{
  "norm_eps": 1e-05,
  "init": "uniform",
  "init_std_qkv": 0.107,
  "init_std_o": 0.0,
  "lr_mult_o": 0.991,
  "beta1": 0.95,
  "lr_head": 0.00774,
  "warmup_steps": 200,
  "max_seq_len": 256
}
Each number is 500 + 50 x the weight over its row's rms, rounded and kept within 0 to 999. Layers, rows and columns count from 0. Numbers have three digits each. The size before them is the row's rms in percent of the matrix's.

# layer 2 attention query, 128x128, rms 0.085, rows 98-127, columns 0-63
069:552541397501491532540512506451383513496491577500530444505530526465485460548530466422463386503500508502514603559533514484497446489429371519458474507576451466425470482562468574438465454470439485
063:465464515521563505640449417545603441553593450483455537515410495483516452490534514557555480526488437480435495429557571469536468534477527460480527433465429521479513438496490497563523516488525507
065:548402511545541586531492461507445581432531517588445542470434525470495481591548431482465481524477586502527586587476597467528458573441528557514479403521473562528519457514460585454470450427469476
082:436491582460470551539546514459503439389527542479595519528451517448473515492452464487525530518536690484473410506534454544332481518485498573522462510570460518548491502480478467435492498504610505
081:523407486514493515422575522584561521472477420452545513491507470485549433489425508554447584482510565533418437400473478567419504487495467459454510506613478418511475553505500576528606462536620575
075:459474439469436474484581484450512484541457497577533488466510477512417559495504587519562453472471520521502448504444527495542544494565544457563402503392472544532552433447544357549452618443485383
090:418545541523524495498359608450495460483496585502468453385525499505477518517564461545613502438480598460546523581515488564516492466502593474490524496487483572540519490480476532477491509445510386
091:539488403502529540443515615532561561523515550474431504499505397552456488524411467446504600474431504492502482526506555516439577505414525442526428437508445429567493603519503512444512463478501498
092:479450571486508541547566400503533583489528555363486463563521420491478575438491508491524522506545540509552533453500517458529413507564540450556361451458507578493632448477493431475468509513514473
099:408421597477511438372509529539497335504445442431514505507532449456440475461518518499525533509447472537486431436534502549553480483527535566501455558388473459509509569427511529502438497521479461
098:502531461546463537481573451513537491523564435450482562531462485546387482464424463437481545484447489503477463565485505489556562468470586490499440495519476458527580516470568460569542451502442519
099:465538570434519390524530608504453471508511534607551556408526461446493388514542478467572498590459534529429536492531441599470454514402487606499554490526475409426417508555412512441443553501529530
098:514551477485448475468512411527548472492590396521463502529472526525567500461492457520572525530554492522410502577459489516492499448536473566570495569521545441581593478545489471606584629528599520
099:391536428471505497471453443532510505508534522401520508417433536486496500611486454493479543510487472603473542546542551451504515470525533502526549433504530469505525448565472484570537498540590516
097:480454563456485414412603496525596498534502337493491530575485454545503549474450518556530556507593508520493440461396468527551477497594498522490503547373555469495562567454477468620494586527540485
069:436486558475463419442547428542581485538455363479494514549466511544483514395500526531523517518573515562512421409481507449512526543563448505459537576396538445481514568460504416597494573496536499
045:488558511448482532511482451425528501416466515540520461504407566567446468502604403515473420536500554575543426520477496480533473408506439513466483555450486456446486507561548487463410513482509540
077:450446513508519439487566483521611446511504402472485488469486452501472577463489525554561607492486385551489503440518458590422513493554556495482478518477495443506599479465483371592485559557458459
057:512491551535380472532570388517452474511527549496445492476489572518447502539396475509453551474553431489497531542458489454466525637566576517482526414499583388509518581486544420451396544508430459
082:532514440555575616536534532497555522494575523496542537400502494406471536503444516607543491564492559472539536475540471551471507544480595517508522458612393572534483492513575464550526518511507422
075:500441520428489532452567462436489547434500453537477477573457527449512458481488572496532445457501475568464432375395583546519574532572458520503524467533562431475463444472488507500407564498537503
095:560494471527483506631425498562417481537463554564529455456519484497523576569539485467417494525481535459609571542479522455535511511490508505573500531498409579620575525492401504492491444499461454
093:517548464407457529540571406507429568530449517541441528556502528454557537435563604532464450481524478539469476523395586420475561499547477485529472604491531571474573473483472447500537516463546500
091:530482415485476571564615469538488521499448485554616471536428502522478533495500474418445538555558484552415473405550466554498529454557468480551458412600496481538476479449444431534452585562586491
119:596604458532609492511474532493484385451544509472435464519459415562493464493499520567528461514444412558558577534530546411505460583538544579471445467505547558432495502601490405440502585486519576
094:501398490565494440512536491547444531496414546461500476545558477455510499510477465437585508538504617540458428552434449506497465545575480517510442518468474561499479451496492455366510449545515534
098:591508530499624539557499485481394454446516517482471526533535464538535475487447463495544465522458457447556623569455475468411465480456500558538540459505524538442545447537454551500442579495547605
103:524483571473505532505470497500503470482621546507518440421485497506568512509450540606452525512482529585515487551558415587432528567474485499509486491484555533560512554543484626439508526488497430
109:537500494448480458512585543518638457599488441570515563448482492516475550438464580520559504533501515466573476540512421360576505547546528476508452581400502464520501536467540515554437512493607445
105:519561504514556551540473405416567414525585540431475473487547441617582476383476503483529445506484544546448473498554533420501533426499385487443465422549472642517465566492527479385573495489529526